Weights of a small GPT-style language model, trained from scratch on English Wikipedia.
Training: a variant of Muon for these matrices, 5436 steps.
Each number is 500 + 25 x the weight over its row's rms, rounded and kept within 0 to 999. Layers, rows and columns count from 0. Numbers have three digits each. The size before them is the row's rms in percent of the matrix's.

# layer 2 MLP gate, 320x128, rms 0.148, rows 49-120, columns 64-127
116:477484477501486525492541530519534503510455478539532497468493446413532486526465495537509541513501520506539465542474476505521491525499511516483488474499502481501487455486504485498498530464489477
105:493465522533500519507482495522520476511477499493507489444526459534494495500482557504480512487497471511543528507513482500494466491524489515507518451507499481465476436476465535499489459531494530
103:494495491495521494541497510498511558542472485503518502518515505510513473502477464508475545540487494460488515538505522460472507506498513461487501488482508506514501482499484520533459559542473505
091:486499457506543507479528525538488530513503505508524458517474520471529478538556498535520509497496478451454467485485517485531455484509510520531478517504517517497437466517506486541480532519542481
098:497520523480512523517504503505487501509507483520470461494523501526511465515470500520490498512449493473535514458508496502510484494496519520536499518491442497504461497506504483537465521541473411
103:475542523489541453492487504516510494500521449524505487498522536499510490468520504517500537500542543490465462472503489534520495464499463476527521512503509491535508532507474490510456467509538517
106:528491541496564509495468519473480500486491493534466475485515503508534484508501526484488505473504514479466517497488510509580497488438532533516453465519490523541516478470492503488487497519505447
102:531468493492522503511486513497462465474489461546495583509502520435482521500480497486548476485492497528518498530476497508491485484523507511486522527492528473533541478504496496482527519460475476
121:502508496553523505539510474500513528525488497487499530493484492486468486534544493466522510456498513523536484552511497490512523484469483499483491518530465495543511485494445507489464492541542476
137:475438478501492526448493433465539469475490489484534522528524454507494459440481462497501512534480488485531515487529516496490535446475517527526536518513521499481471511495478492550480508497518512
087:504522530534508527481468504493482510495529503522450479551483538531500532494487491510506504484504549487473498439464515514487505482484528451482486521503475496464515498462507520542502537507533489
113:529482481482504490484483480490519524508504514480485480498527467497477539490465520468457521542479501519511485498478495472526520494478516502501475532477486500504512527465507499514560477496522483
108:499504457534510510500531527526528515486478487519495480475527481516564501544461502516504508542550503496471487509501466499479515478508510494495521504453494494537486465457523511533528495512522496
089:510478554539491483478525500499520471479480487475505481478467465492519523467468520501496502489493482465521493464470508519516491484493471491439533534496460489501537550499490505486504501456519505
102:539506486480491449452517509547478483524491498552512527480503503518475476494426584532498466538503487484498488516502483500515507518518532508494525510466523504485511510534513506509469484502495499
106:521479500490499503522485504488482483545480509482529526501545497522476491487483504517561543489523444511507501499525485529494490455486474503493456489469473478527547463493496501490509483493471522
100:483499480518520547480552495505539476486524546528472483515455511469509479518452496503515532480532505543476488503485506517508508502516493518519511523500532492523486496463507507541518492474506531
097:512479472527509474473492466477536508513545437478496486466512515509514477489461491502524542536517508543519447492534520485473508486512548475477480446463510486529502473463510503528507483482491520
108:481515520486525513532507507523507481497465519477497517518477532501475513562522495465505566476501451455510491454502483529471474496516509494538478471457479522486489476494500517500523494565480467
085:481539473457502483470497493471482512468457483495478525498477447498510496490521516529486463520485534527468493493518495506507525500508493499492502504442514513473525521510484478538533501501542489
131:500471466532477501543475510422498476500478512494494432447512474507495463504480504503461514484502496507514505511521504513511476496460505473501520526492498445526539492484491484498545500490507488
096:471480502487497523424476500491538556450525527497501468539511520482518514458497490517518471558484485511465513520514464498543527503484490499479532490495541506503478538511444476518525498466529555
082:460507502504485502497465456519501525556482471489494523516484500478484495526511436521518481514479540523495509518519522487511508516454523519497475484493457563510488517486519541524518507531511495
112:461461567518478541513482479454491520478487490526482472535546485460514494513503513488529511476510508518492518488504526498536489521491487477475472510493518504493508507540470534527487500505507502
098:481495460495551495463506480511509551520489447483480528533467513505491480520521501505505476514503483464523482441522524533490534514504529502533480510510478513478514524491525473470493524448488486
112:499509500551489543490511498512507487533490489467456468503492459547498487474467542484508531432494484501522488467500522470493549510488538481475484486526495514458529524497485496520501489499523498
100:493450503489500537518483484473534515464490492479483467470488514509436470478523514514496513516514517469507496480492468541505471484521473502519482558490529451512526467509490501470521471499552468
093:474466440488491529504481517521463501480505450492516481490524483547495475451480493520474479484450538504480530509520473503466538505532499495530536477506458513469539497483515509492482485567551484
116:505463487510477454499483506526471510498481480515481460459481538537473529514511482459480473488508437489478458510518465513511487523484477470488525496512510521502515461540488505511485486498504493
102:497514510489481515498454500504455508506494510518479503491522510491516484522484530476543491539494449492436535504497535548525485490535512476495543513544487512495496509488469438496466532516429485
121:479492552464462475519541494485517512496520500534494494558509515509511504492501462528490491511493518493446491448486527528485535482540446571511475522488492505502490521515523539495475473464483509
071:499512509503505523554528537500498477540484495517420497496560516478508528540496504504489495529506505486508509446553504506493510462502522501501554460481479500519481489512533548488469492546513497
100:517534484520479533528492528515540510507519517528497475513500461513489519552543502507455510498500520529525492486528499526434539463484490469541494476492477509510485483487496498531519475509537451
100:492465479506468501496511485493524475501500508529534484503521490525483446497492543507510493562512528528529504486481494541486492498546492530530529460475523524527476528551483537439504496501513480
074:483528515505489499499475502569494469535553508448518475508482486515503475496529526495474522499500522528496551491498507500526523511525485536554469496475535519483527493475508519474487494509529475
063:476512521510499476498471519543513513513522500505527508497526521481481484517547496420533458487518480500520515522493529511501461517556487505487494480495464540500516472498446499479491515483476479
056:472464479490436546498513512507542502511494508431480495486500464530509474492490507453462469498538476535456491555486473508486504500527507505495464518478475536513478549530496486527521491525519514
113:515492483491500483493468515511498472519522496492521497510524492508492514557456514543488502510486528480458469480493484529491523494496495475525494537555514527500531521510516511450474501531492525
096:464493487508546494482490443499516481486535488482532516479517473513483487496484534486484564492497495498497509468515465533519496519475542477508495498506501466470514530498522504518482504520507507
089:475476504489448493515468510541490522513516502483484485478452540478498484497496499485444492492466564487463536459485520499510501515499457557514522475494482541536492545520494541462516503490511482
105:522491494491518536538461482483511470498502513481515473536507484513542540545491512484515517481493448539532497539489456498519540491557531514493495486511506495506494486500480518463507476466475469
091:504487494517489556504524477497461516529487494487525482523522447485455524507499546469546501491551478479523505523536458468489526495477535516529506564455480455521504511470511501484498516479511481
081:482474516522507541486491482509549507516514564503461505492490509465481457488500535462454516520473529510470481526443483534504467489548515487499486502500491469512436486534477499474540503485521488
104:500493484514485476495519459468501477553534538510481470476521481484512518543497524510479531546524506448486480519513500536482481518502526494494487507449488506531453531472465542503455522523499456
098:493504462505527464470485499511428553493445521486499543551495488503499492530491496468535438454477507484493516496524500495525525489526493508514497530514476506504528529486509479518480488493536485
100:481476517505462479462480485487481492490446506504498500502516490522455518512495495466544533495479492530526520515475494508526499485486520531543518485511510511484496486457592485464501527518540478
076:524498533486460544505489544498518517484511477509497546502520481447473507483499525482522505502520487562462480479504477504525509517524493510499507466515496512495525518505490500511521513505478521
103:475531498509497520550497496543526519438544510532465503526517555518523503472512512527456485535499484532508490491543516458490527492491557502471488519525476481500468484522527469482474496495509517
090:509468519482511476511479515536504490507499543461494483507536516516543502484486484510466492523497481565483533521527479508513502515510480491526514527503465501511552572501496511572484454537503502
146:488477519489519505475517508530523523493502508541523490476534485523517516530515501492494517478514517501504499494510503499496454462506495549474464482555490470495468510546486545464450499500497479
081:473504489536469433500451461525512481516476485486526500493464472446534481523490514518508490495494487485492517527511516491475509510548536474463486480473479481523480510542500504523510500479512480
112:520500498491445479437507451509501510491475514517522512536494518479504461541488459463503501505475493506500550486513502464533526472504522552448493495523502483501472446497502485469475506481510473
092:498490532529498544538481464497504501491480507472473533511504486505482446478484494486480529485518482511504511487510490478467548464490489469511478556488494460482487561497500514500524493574511541
101:509492443503492496506500495526526535465469517474493509462530480532474518473513528517476503521472511409533489501521498513463491473530509475518509510517479532577526524469470462499497520463511495
104:504493488524488530494556476504489470498455499484486495469521499473477480550498522499505486520526510463510502516568480522513454483487511481478512512452459479509471447505494516514449489533509516
100:533476497513469514489505486534517494472500482481573471577517489541458467508526518510528537533485483556468476504496497494485496535538463497548505496484479473519489509478472517535524497503531484
101:489528474520478499505503530488518475531492487465476500504500509544523557514497502506481464506489518501473498466512571488536529500500523507525532491525498500478484491497578495498446476501504485
089:497485487465514490470507535551486532479527478504475506524525526500525503527510512534484538485441515468488453495473537508495443474476415544498518521536492500509495508509536516489510520521483475
084:462511477507564521501505495529480445476481488438501453496501504526506519505500448493487510520483497471504537492488495533492551497514506503549484515459523517500507502504456511495459457487495536
084:525422493496523513511500471513517488468493476512511467516490504464493535517482475501456526494511506518499542470527516455520491473479526520524488525480488486541499525477468502479492520531520473
097:507481505536510527522507494484530516522491526489517452479491481505486487520508527507499519536502491491487525478487539526525482461451513513445479531512457513487494536487481466527526478457543490
101:468498522516455498526500486501503500496503509492498452487520515547500502512488501496466517487481480510500476479519483470502490467530495452517560517478472546494509463506513532519498572528526471
130:450466473500494531496522456510491491448489523492503511499502494482502489524518492509489515507506508530489501551544471520533484454490500483543514507508474478483507444485474521529531504446512523
102:535521462517493479525506485566527503542481460513468456498471490497518443515492531489476478504489480506501477502526528530480523504544488500456489537500483495501488509476481460464463532507511491
090:518514514514536455493523514518514503499517512506430491534502474514528478516487524502462510541515465485491513507516492516488510500505464493490484501478481503485575528511493518487475476504507481
109:521521499494532527518546541506539505505506471495471506487498439471461524478485501518511483480538491508517489458524498464533478507487510491506495508490498515514534501508511516483503606514463488
092:471515518490487485464529499543514519492499497508511490514507461530453432508458521503520515535455500521522502473519501500470508487492547473500445505467490508480500514547500473469545480481527503
027:496460479511486484498460498467473506469500483465492510489544503516471547533559502472509478485475501499496497468547484478502483431524550499523498508471508507519476495518512501504480506498516507
091:507502475477564470486507530534506514508482527492522470484504504519525495525473521537535458505522495471481484535459487506473475503532482480450527506494496475507491515468467492509511532497525512
094:497477493474475470444500506488500505543580480569485456504512548512502545491484519516506509545462507445552493491463546477496496506524497505517479498493507512505508533533506499492486490482504523
101:498561483519473520483490508505525511521506508501452479501484498479494499540506493475502460519511450514495529462519552507495495502481491524488486547539493526502455482502480501507526490510505498
112:480515490543499520516503512510528495519487507509517513530486515505500521536435535453496472477530523509469471480493448484507490546523469540500498493520491505500474518514497528513496504544500492
# layer 2 MLP up, 320x128, rms 0.136, rows 49-119, columns 64-127
117:489476481499483491520497541501530495473494500491491538511504526506469473433512476475500518534500510496534535523477518471485529522513530532518527483513480486476529501471525504492523551520462501
108:493503491470573501562529468522459482482492516493529523533491477533471529473477497505538467491541467484559437483499495493551515508536480521507500469511505490497521482507496483456510496518480506
096:530531522536521536487507491501495529470474510469533496547462517489538505515544524522510482478518518466493508501490510526511509496508490486453498514518479477492485449517489494493490482518475504
093:445522545485504515510525442445494453468500450503487536507529482547495503514473482467504560501543529480487506517498483508520515476523507492495520488508495501505512500512487550483523482437480501
101:487502472447492509544559491537490513507487466513470534514468469447507511483503531509468509471497485477489525525489543502536546518508543521482466485501506479518445510476510498474535473511480482
103:457534481517475478473503485532530472476525532476473480510506496527538484470535512483478467478496501498535489472507506443505490480484431461511496500476562548497527501496517490533462527461506481
099:540484523532498485508462487474465525542506513471517530511495500542570516500512497488483525484519540487502474486495492515525532489431510492483477484547514503533502516461503504488504459527491481
089:499484480509504532542492524483490539505475516512485473570495443538496503492466545506512522561493467538495463516465525470504519467471458454473491542487471550532531482491497498489508492460512501
107:500484482532492487520515557459510492517506491493498509503478475478470526500466489525497472493491492505443479462532526521495488488524541505516518461484500530502503534509477487510523532477460509
141:510469483466470505474491467507458497502542481529511510506447519518480515476531513533510485559449497516531481493443475501464543534489494508520540465503496492548525511475487496491514498528487510
081:495539467463494477499482540530543533522473533476460515550474502511555510507497458499499520442507516482439515518483514491471492506509483487475514522534518507519522478515511528508503491481550482
105:513464542519487470496506504508502485506504503508477456524495498508514521481475526532477526529500473549520510489490474429540558505520507500485510474516512501526530542518463518466468510466538517
104:517501535485537508510507493511509532495523547517469496518493488482494497477526475453544504479487484508507489527493541535490511546538458525528485505495497475495516506487490470477492538482465523
091:492520505498496475514524453489470500487503556532487495533463508500498484541506485525507489547502479525540526480487425526525504524504523465488494496506565502446545492442511510480526462457508514
110:508509523481492464479529505516501495534502482498529532507481514492509517517467526535531483483503506467451467490548479511482479529515504540454525526483472483518489523506494468483453434455474513
113:517521480519476465515499514534450461467500464469481502498499526534497495560508484517529467491490479497534520495508473467516513508511480490508473504520493548528530469511452511496474493478501505
098:520499525501472407513504516455464513541500502503567540501521493466476525519535507477488473507501442493523463513524476509481471465503502479460523508463495470501499503495494505496531494435501522
095:508493491494512511523474512475521530496524466498542507453477503468461484524481539498520481532512471475479527502556507474509473500508486514518525487559476471504518547531498502491458451469512527
101:513526529497538466491569533492484503484552560498505480501534475563527478482488504527474486499489520482487516529495500534512500530492481501483482495495464469520514538500485481506496500453455484
080:513566465466567508512506486513505533504484479519485469535527455523502493471514467573522524518494472566497491504491514505525451499522494511472488525511534493500448484487482485479464514528517506
117:503529530493540467476536478508525533473548509495498520540506529520452508473502531502491472439520480493438528520519510510487500498503507533488504539468515457526507510518506480490470530493488475
102:488528515494433455468528571524464489524521494505524513514465484482541508521479466509518508512525483484489545458499522506484486499490510515489483451498520461478543485445493495486523535492497471
088:448497509515478465539472492449503486502490515554468522538515500478498507485503515504526532546499514500473504523487485510489548497494503461487526482483492515507460498488534515497521521520480499
103:481477538521508494545518481501516515508525473530506490485505490449472481503488530486486553527496536485477506451509536461511446514503474485471508485476494456495523535527524494504525483493481463
117:461511521501532509490506483496494502511501443477495520480455485514503506480492449508553512497516492517509508488499550531500449508522579500525516466501527521516491527480513489491504490467483527
106:474472497487494493509485502487498468497527476482474518564523508503476530448491502494467541456536521557506498485490502463510512515458492495519516469496497493536539506527525481475442528550503523
101:516550495468542478515519500489495535499464519499521510570497499507517491499482485531543479478485500496503512531502546498458470476466524493512450527528485472486504496542484513468517482532482501
090:507516505516473472537543502517508493507477450546482512536500486543523465521453493495532438523502488517493504480498472484467487473530485480527515510482473458494494474473515495497511479517511520
140:527538492506479516479494534504491539490523518521471482507475555552507540523476502502509485484515504453487493480448484498506490477491529513485469529518481510491459529533518501521523472501511532
102:504474510498498536517488495505527539469507492492531483505481489471514489471488473505451518519526489503520474548487489445475512496511488475468472474465510508516461519481535527509473519486498485
117:487541504512483518585504508520530505475486520523460513545493510495493491509520479482485496514532520474530503496506516490498513507473484530503481476498519497504528500460487476506483548506500481
078:521457482507482482555521512498488484493497503545472487569566494498504528515473521514513461486497455524469517466526515520525503476467499556495524471523493511481465467497467504465502485511478494
093:504485480504502516513481543546464485500478487492525528490459517517485501478527493536498493494534493488510502515531494495461495511524534491495554489503461510515525474539475508495473529506494512
111:486487485514502493476543476522528478482456463522450500483511530525528524470475476483453463502549496485507500512476509535503519511488456470513539504474528471489510461477529523519478476484550538
083:469536513519514539495498480445463513507500532543489503476471502514522543494461469501509462480502506536500481507494511492514505507428498434477514495504543502522490528518487526508529493496478558
066:466496510498496515541467491508479459532472484507546509476489526517512474501515529444486540520471518499492487464489499520496520529509487473496470441518503492508543532487494464504485513508532505
057:542540511537532499464473485482508504477469534559552472495492535436487510517512524513526503545464502423497554442526514521496508481484498450473533474501498489495492474490508525515490485483516498
112:484481552516496477489534475568519530535524471488531481522488510505462459516507532467551468514472495515523430489510447562464478515525489515544486448513531474504503518502524467491481473491521515
097:537476507515490550505494531477539526477483502506500498495485498453467515541512521508487479541537495533459527498518519507494457502460470491499544482518481497472485491475464537460528446485533551
097:517515524487523474511542513431507461492474509469486493533534463499520520486504505571503502497550455493496488501482475487476449467515518503493472472485507528528492464548508483508490490495486525
110:489490501478515482523470478542511453481495522497480492470512535517522532483491542491502528507502506509542488462510458527484488493508554471511526487505402527483509499523506508494513546522532475
095:521461481489530524535531481475526516515480435499495510480471484549515545513525441486494479475542495554443502485473524477530462509496556505475546502503507488466512506498537535463475464538489511
083:502484492517522545494509514548550517511528523505497479461467474474494471505516520457489504492540507482475478494475511534532437487536510489484467498547486492489485492549474496493507481493539511
109:533473527450487508485510505460500500488484506504519443494480510532539516432474483503489510481466494537475532500536521485468483546509524522528511505519535508481504499524507538493464520561513536
113:469471521512474514514458519506529505434502499519497489495473522480512511540498448511474547497496484494494507509452458474501456535514497473516518495528488494477488519474469477491503508508494507
114:488470521496456522500525493476521497518454482506470528535499471504501516434496526506501512507511532514451499532526479478517455520484497499450500466462544512576492562508483546496510502462520482
075:497514507510502509484445475497493475517525492515507462490530507496481489528514490488491459498495487453487499518480520458500529459480487558525513491540446474533482509545509549531504484496486494
102:473499498479462489484469520496514466560528488509521492481480512456496489524493503494527521540471502490516493511491475505491473508532505503522503497452492489514494509520511516523482506493487491
106:491472494556453539508456476468485495487505475527508487478509512509459481519553466498479543490486512471487470463497477512469506523497469507479536509478568471499483492446502490455510511507528501
139:472527472501476428492485536490460425514497490450483491506469533512505506490490488492513525472488471458488501512486473508550520535498489508503496525481482481532532497478523460535546502484477516
095:480516504465526566521457514486496558514503548527485510489472491498500488540516495459534495456463477504476483490476506512508505504488489512490492512507503506512480526468535503505509517503492529
099:543475484502443510496519514491481476491515474555539508476460483507499529503535494512490499434524505553496511490527486457492473520548483506448523467505493488489524452486512511532501456440539522
086:511472521497508525485472495511496517535528555500515498501494465475561513524527510544542509485486433530509525492534502504465478481521451471527522489483514497487501467500476479454518510530520506
113:448481510479520546484513509525528530503477490487496481460500491473515484507465522493579490479536473488524510524502526496487516515522512511509518528463444484414476487500471499513446480534514497
105:484474504555490528491513515512520453462537535506509521493522494487493515509538509518459492510519509474499483549512520515520515483486493469540489521510517513543526460495441532479487489485459522
099:522512528493487516548510522480479504447471539427498522454529525470492496558460540503500509552512502493517538475507477491484490464457518486542504482510465464460464519474482531489491495515476468
096:492538480460515532490522468505491513507506515494544457474508518500498478490524493485513483511525499536455500543493456499482505528466540527518470518530523523470514467527478452490520506483498519
097:507530510509508465511515537493506507511543474526467458528535493494514447488520464516491508483522496475490533470535503487495498506555497526498475525488495525505445533498508485502488515439536521
095:507512501484529498511444499513497507481536481503518451520484488484546468466533501527500527549483468524485508473522485506508556487480505471503474477502509519486477522502510488495513514499507517
102:480525519490489486504507458474477552440447522502520514520515513464520461510471471464478509520538473459487515527486528448537503457515521486498481514451509556480468551485506479515529518503477475
101:494528503474476491497526529510465477429506502538490555536527463505521490496487553529469487514515496503478497496528510470509472533509504511533526463484517496503499491499548557497501507509478512
101:495507502570512508538509481497527511508493493493490474505548493512486486526493500491493517479478496487499478499504502499454483463506484423527571512460499504456495461533536518480530543509521464
115:495523478464492480503510465462467466468496500499550494488491466496486502490495511465504465478486500540470483490449495512525527454499497529522527471518547506486527503507503492532511504480484527
111:505494520493528506484523476461475480533537512518508535514503454488465543529547476492561488446467507480523501504484484490511445468528490500532512468495477537521499495467473500516461492510521507
095:458491563467478523495526524536504542433541559504501514506462514500509490507495536491445505510510501451466489506504509511501501501525518494491470528532504511494502551508494517493521542512470462
101:514499493526503494531528470508508515478470533569476506523496515543463508517474472519471454464466538478511535554511452496508510549508465482495517493499492431502491470506530522499469498486491520
099:492510522500436524484504510463501512509537535509483512461495519503533538470517521578511502499524534545463523530522550511459468490505480488501526528503527495503483514518522519509495512509456505
028:451462500526509531505513489489488506495470512539472452526483523518502502482482471509447466530522487540511535501530503485512506542487473486477474478532522495478550510529535541486541474509507514
083:491432532499510509531504535501493515470519487522544475509490513517546505495507504522517468490502490509492515487476501455499469557557523512499522444486555457531520517513543517512505526474484482
105:491490460493480504487486491508511476441459521462491511533466510521511487539543528514502504517503503537485516486496475536498494512499471553517507525548507490528480477481514470464567492524522489
082:529454503453518479502509510515485483516507553540481476494505472502524533482513507477468540475511515544489515490483508505528523486501484497496458494507499458544501484481516511493510550488499490
# layer 2 MLP down (transposed), 320x128, rms 0.126, rows 49-119, columns 64-127
111:517506519517496474503540489520471488500542517506475539510519529518477510509494493492465507504438468524511507516530498423447488529539472531490479484482553504494493510524466522501529465504527494
092:475494531450565443469534502536518521483503534503470503513456492532482520498470560506502520486548504484528500460484523512548502536544510548502503459497492469446479539458496486489490515532465491
110:462510539460551496509452509508518514523491500520478478458464462428516505487523513532501508519502478490514510506494512512512503483493502471505535524514508527501517498570539485520500474499466494
094:503555488490518488440494498503477487486505503508497479491471528503492489537478517489529473514515541479511517519531544517529454476478482471529520496544521539503528506485500534575522483489472493
106:507522471480465519508515534501559552493538462530506443475521489529524486478508473482519465500462508523501531518511495507528520495523452535473512481547526480481518514535509501509526472502462496
103:496505478522486480505513461534465506526507505487507553555459504499505520516550497501498512505501501494494492488475508463533485511499540479511542493495506525468483497494461454500499550460493537
095:533508528522495508512525503458515479474447499517472486456503495513505464505489457494510538476498538505539482487467522512492559492517551538520445473493504516482516481496486491513495484538543500
084:529513558474491483541498509528485555537513485496533493542509458504483499511473511525498520494484467557515502536449513493499528523491466465487503534482474517473563503478458485471492498459520519
144:496521513543471494481513476480523512493543445509513508503526503514446533495481500514450515494448513518459488469509501488507476514518471509508511465511485542530485540497501527470499503503502514
123:508533509475477484475460517510484534489506528498481476531491498470466502476505516471497544502459483530548466541461504483471514487520484539563528499472523487495494496501494546451532503499506522
088:513503511496500474504501529543542510507483506480453448455493536500513537536503506482481494525495458446514509516544492494495525534483464499526483502473541513464546541543502490472504496540471459
108:523479497508472460480529507514494486485526482503494479527478507457514515479530480550540493518538514523505493521503467483530516483486457502477525488499481509540510554513501526556497519521504524
101:512506524436495479506516512519466527499530493475562492499531470540496508489507489545492497507500484491534481514496499512451493572511466527506477497514491491490470472473478516484509478518528474
096:510505503527506482469477481490489476501537502501508457534524488512497478513490481514535483525502463490510486491483507515487492583515468490486523508511459483516517495495510475489504499446511476
115:481481481498544497484530515472507493457507501520511504528483521469483495497510521477495489448518525487521520488442541475431524497513464485524503490510501515501554474528514533462560515493504475
102:494481492516522499522531513451508545498511489504521469478524494503489512462483513521449496496500526494496505483487539478526523505505502524479533468530473444487473511541489540502512533499533517
107:490513479526548548531559470498539497510463509473478488526454515506478502517475498500458507492485474480533449479455534498483482552539515520478506502436511495508519469502504538457506528488517539
091:494533473517558530517481515517516501480484515493569499472524492463490495455471481498500503570501486485512524500518487508505488509511505536488475465512501476520512518478498509492499499498522535
096:439526505549507537488478498519452518478487466492484481492519493487511483504462483493538501517495515480492488539514478537513497458502479540547525450542523475498515481533474475497492462451508520
079:490464455538504499517461525454515544494524515515514478534497512529551507517551478516504498529483508494495470522490522497458483493488458527560515512527494477547489475472495509456483519493529490
117:517498524479468461514538494518514491504493531490491541513476497539499522516486503442500521493462503512506505475541498482511500468563490490504486511461501483454508475489543541460517467472457501
102:502520516504495525465438492505496554510443439502504518488479449500542509485476498476504507524515490537519530526482490497478463462474516468483499486490518433477507479517514469511496482507493503
080:503464443497498490499545478510541531542461534486501541500506484517536490493491486510484461488530477516497474528478503493548522497486502529494531504493525552512487495435476480485508556518489480
115:513505507575486437514506490503507524498529483483524489501469442457522509488505520489476511548467499524513515478484458477493495523544481508509488496516465485487525504509482484535478497482484497
126:536477490508474488523504470529507482504468511470511505459488497478531470505529509536526537462485455589510490495536520491467493524539523461466515519525505548494507482469504501528450530497493436
111:523494478499516504493521507477469517513484494516498528482498519494457581460502462520545518497486529480488496469518519527474478462508500504468515471479535529525517510517524493534490544526448537
101:553492504526506510550531468485523505517521487484518507482469519497499549482437542490454473458519492502472528507486499505480539488497490547472549477475453497508465472509534488528501515496516498
092:479451507514439491519481511517490462520536539513493492511535458534535512527451537481466483511522513525496524527474510533503487512508474511470533481471491510466545451488466470522501516507502559
119:481507481483489462506527493517499448473505485526450510484495525504502492500514468458476515564502497458524456492468481501431513508495462472516488507509518526484513461533476477501491501512496480
096:505525514524518511470492478493507529529477508503553527483492499492557492502482519522499523514516470469451499508505536523532500527495507475536483475490509521506540528468437436437513500504448490
117:511509469515456519489527509504524526487532487530512512471522509497547526474467501497531537511565494493516556487500438459484516485499468479539459503501520508511475496441470459529524465497500541
073:453525475499470506529532516481500481529543538524489465477470482490529506476510509484500513479434530530482533488499458504442493492511505502506535488535510523509473512519503502456503528479492521
090:511499441527468522529501507502459517475467482499528523499501528538494506511486502497545473553506485520485491450470519499470521519499501518467504475512514512519553508494525513486459519494502510
098:497500546530518514542508461513462517506485509494507492492513485468517500463500510558490474507511467511495515467490529444485509504516492462488520512499543501473518458493496500490501469477500452
073:465537525540528506518532500469473502500496479491499420504469506498540529492486539482510489499484497514518535499494524494515514528491505463467518517467500466531456540466480492496470530509485504
068:528541510562479473463472465497526508506523528479527488506490497487464521489499463460508482481519513538529484504476522498497483515539513496498499533536497499446553486482478479484506452502496494
057:505531513525469532513495502537529459498475516536523520477491482512490530488473487505489524513481507492475506476516468467505523526486506488539481520492557496485492528489469516508513526522488490
122:488521445524502483483496493533541504502536533481454518488554512503478514493542476458486477479482505530513474468508518526514509561527511508514484451490496517517477481494528500503522497517511462
089:503498504479526501534484506537499503453460489508495494518538543466492526483509482550516465532538486509529466533554514542472467465518461492521491525515527499515483529478520469488476529503526442
097:503502519511512445482496520472504490481501508482501485533536493504546479552548513521503491500459473514496519493495470517470545494497502469497483513483490502529478564493530496490527505524535519
103:471479534502470520529483492504486517502517523531492485476476504497514518530543500492524554522487529469490480480505503535517476462485468508555504481504464539452506473436490515497493505453509508
083:522493481506522460523497537454467551486518500510500521471456475529546506532505436478537492505501488532498500492505468546515496496514504498494524485491491470486532509496493528544510487519486524
077:500493498512499460498518487467462520496489550515488551486523507451529478493491552470517495516495529487522502527503512521525515533525491494496491491528505490467485506518504512465475501486501555
100:496475496502474531456443502495531504496510473495486475526489465494486480462468508542486494491496527567530522531520491465469490521479501522516521474526542479439494515508489520471493490529510476
102:518478504510439490556470536531474507527486524493463464503504527486493485526505472531491528520500486499469510492468529524478500503507518514507531475492463496471533538526518513522444516513471494
104:504532524446471513525520545461517521448477506478457464521511498495500511455499487474508479459516502457471543482470490545499498463518532528524494495478503456506539504512514526508511502475532497
071:477531481529477525529452544492529476508518488496457521529529491474481492521491499470502443499495510500475530469507503534542509473492493498489493463513518498507529510481507512484489513518455496
111:529529510467508526485502488467495482515520513479479473499516489476465505548530516465518462477477461454479488508482500450510529481489511514521477480505460475511501473553452484485487491510484474
097:499512505489472494515503514486514480557504497456514518456538526538474528454482501486518501519469483520466491488506476523477516500542481505441482507498484503537478547508523486515511481554528497
157:460509460519493446490466554507485474520481538486503489493457506506468492477505478512497533448515477469499490501535486492515493530505505485535511505520490500502485494492533483514536478471472503
090:498522487457541558481458490488458533552471511506495514506508475461487443494504498500511489510490475530500498498472571520498514492499536502492496505488543504465506476473499506536519486485523485
114:509486502517475496546489482484473490511499507556503497511508524525518496519498493505513449510490502459445496539486473473505490509539480460462509507484506474498567509490509536464510511484545484
097:438495521519482493483508510470513498470515464472515511513517493457546509519500506549521475474493502500468467465502478475486510471542482524493498468492535514545493479491521467535505493468485465
111:519516525523502472497508510504518470547516491488554520457507481494465503487484524475509513500538523509496486480495542468447507516494552492505480482450463493503452490472476493531506496483520475
103:499505540489507462497531493519523465488514504480546445487512485478477514461541490546484517466505502499532491515493537508490511497508491512485521523463473514458523476504449494497502551466486486
101:526477524454530493521504497519457502521478518506555514514492469510489489512493543521473508501514469458497500488489521513488526454528515454510502515471493511487508489490488492506511499436504497
100:500487510530479497531530484548458547480509502510479529488470510532482521521491490475482499500503456484527510548480492512532447467476515503499526513520468516494500548449452463520504491506496551
095:472511512478458526437502495504529537451491528453531505477506491511478526459473479508510496460540528526517466471518523534484524500468504520506485451487521479486509488489464513501514498507486517
091:510519480479492492477473449530532502515517543507481486521513503480558490477509503476494484543454448531452503523490497531466514504541484490523536520527484501483479513512497502460483535493483520
087:501552508514515465512476495528476554493485539459456523502499516524554497500468476457528510523520453481483521507479469471488475484478487482520526525509514485469525523485470495521492490478484519
108:478506540485535476496529484506489502508512514545478537523510459488495542505490498516502526479488493534470469497515521508478507462499506446504486489506509532550504492481504523475500489515538471
115:513494473490485488457483516440460502478511515455507506523479477493494480532492495513479557454481494507476501472508500522469493467511457474481545520476489470483522496497540543542495485529465525
113:494501481489471518478503473490519493491478491535492535524465506464504494477491549520488507466500485512531471501468510500494493486497469517494477492472546539522508522506485469500468476508483569
106:494501540492523537478546538512508472536502495544488523506521499543505495507495542496503481493480481507514529477433499465493510555539491514454486513489534512525490534435505509509452507519530490
090:492467548484501486499499481476548529497522573510485473475470511499467474509507470510497517484518499499472520529496452515514491450502544481489451515509492476484495541560450508472537474510477481
104:534494476518468502515481468501510512507506494459492506516527548538518478503505559454510481559515453495504455520524484498514524508515502520520521523497523475510481486513512489497458464488549531
095:518488519510485528494498484504487507452475462523448497501546500467547522522506535497473478466535539469463498490515535500516508513472483462513491509516521491526472508464543480482471477519529471
027:468543524458509513505478490433506564523525535496486490481487460500514509497483456441472483504497484481515489477489488489533517558526446471491482499514513517554503552543533499488480510474486503
089:512520526527455512475492480499527480507506501489524538480487482474508532483485453506468517520504482531490482495538518523531525533512497523502528486491525523520491488539536512517476479512512501
100:528497526507460525519515489539464479497459455490521525494516480501479487537516525529461546457472502472489504544487458475496545466524499528539488454503515492479481499462505509490516542516472493
107:504547557486480528504473525529505465520540492501532502498488472536472509485513503473479531458533539505491533485475483485512536429510443503499483523508522442457522513505488484504513514472490510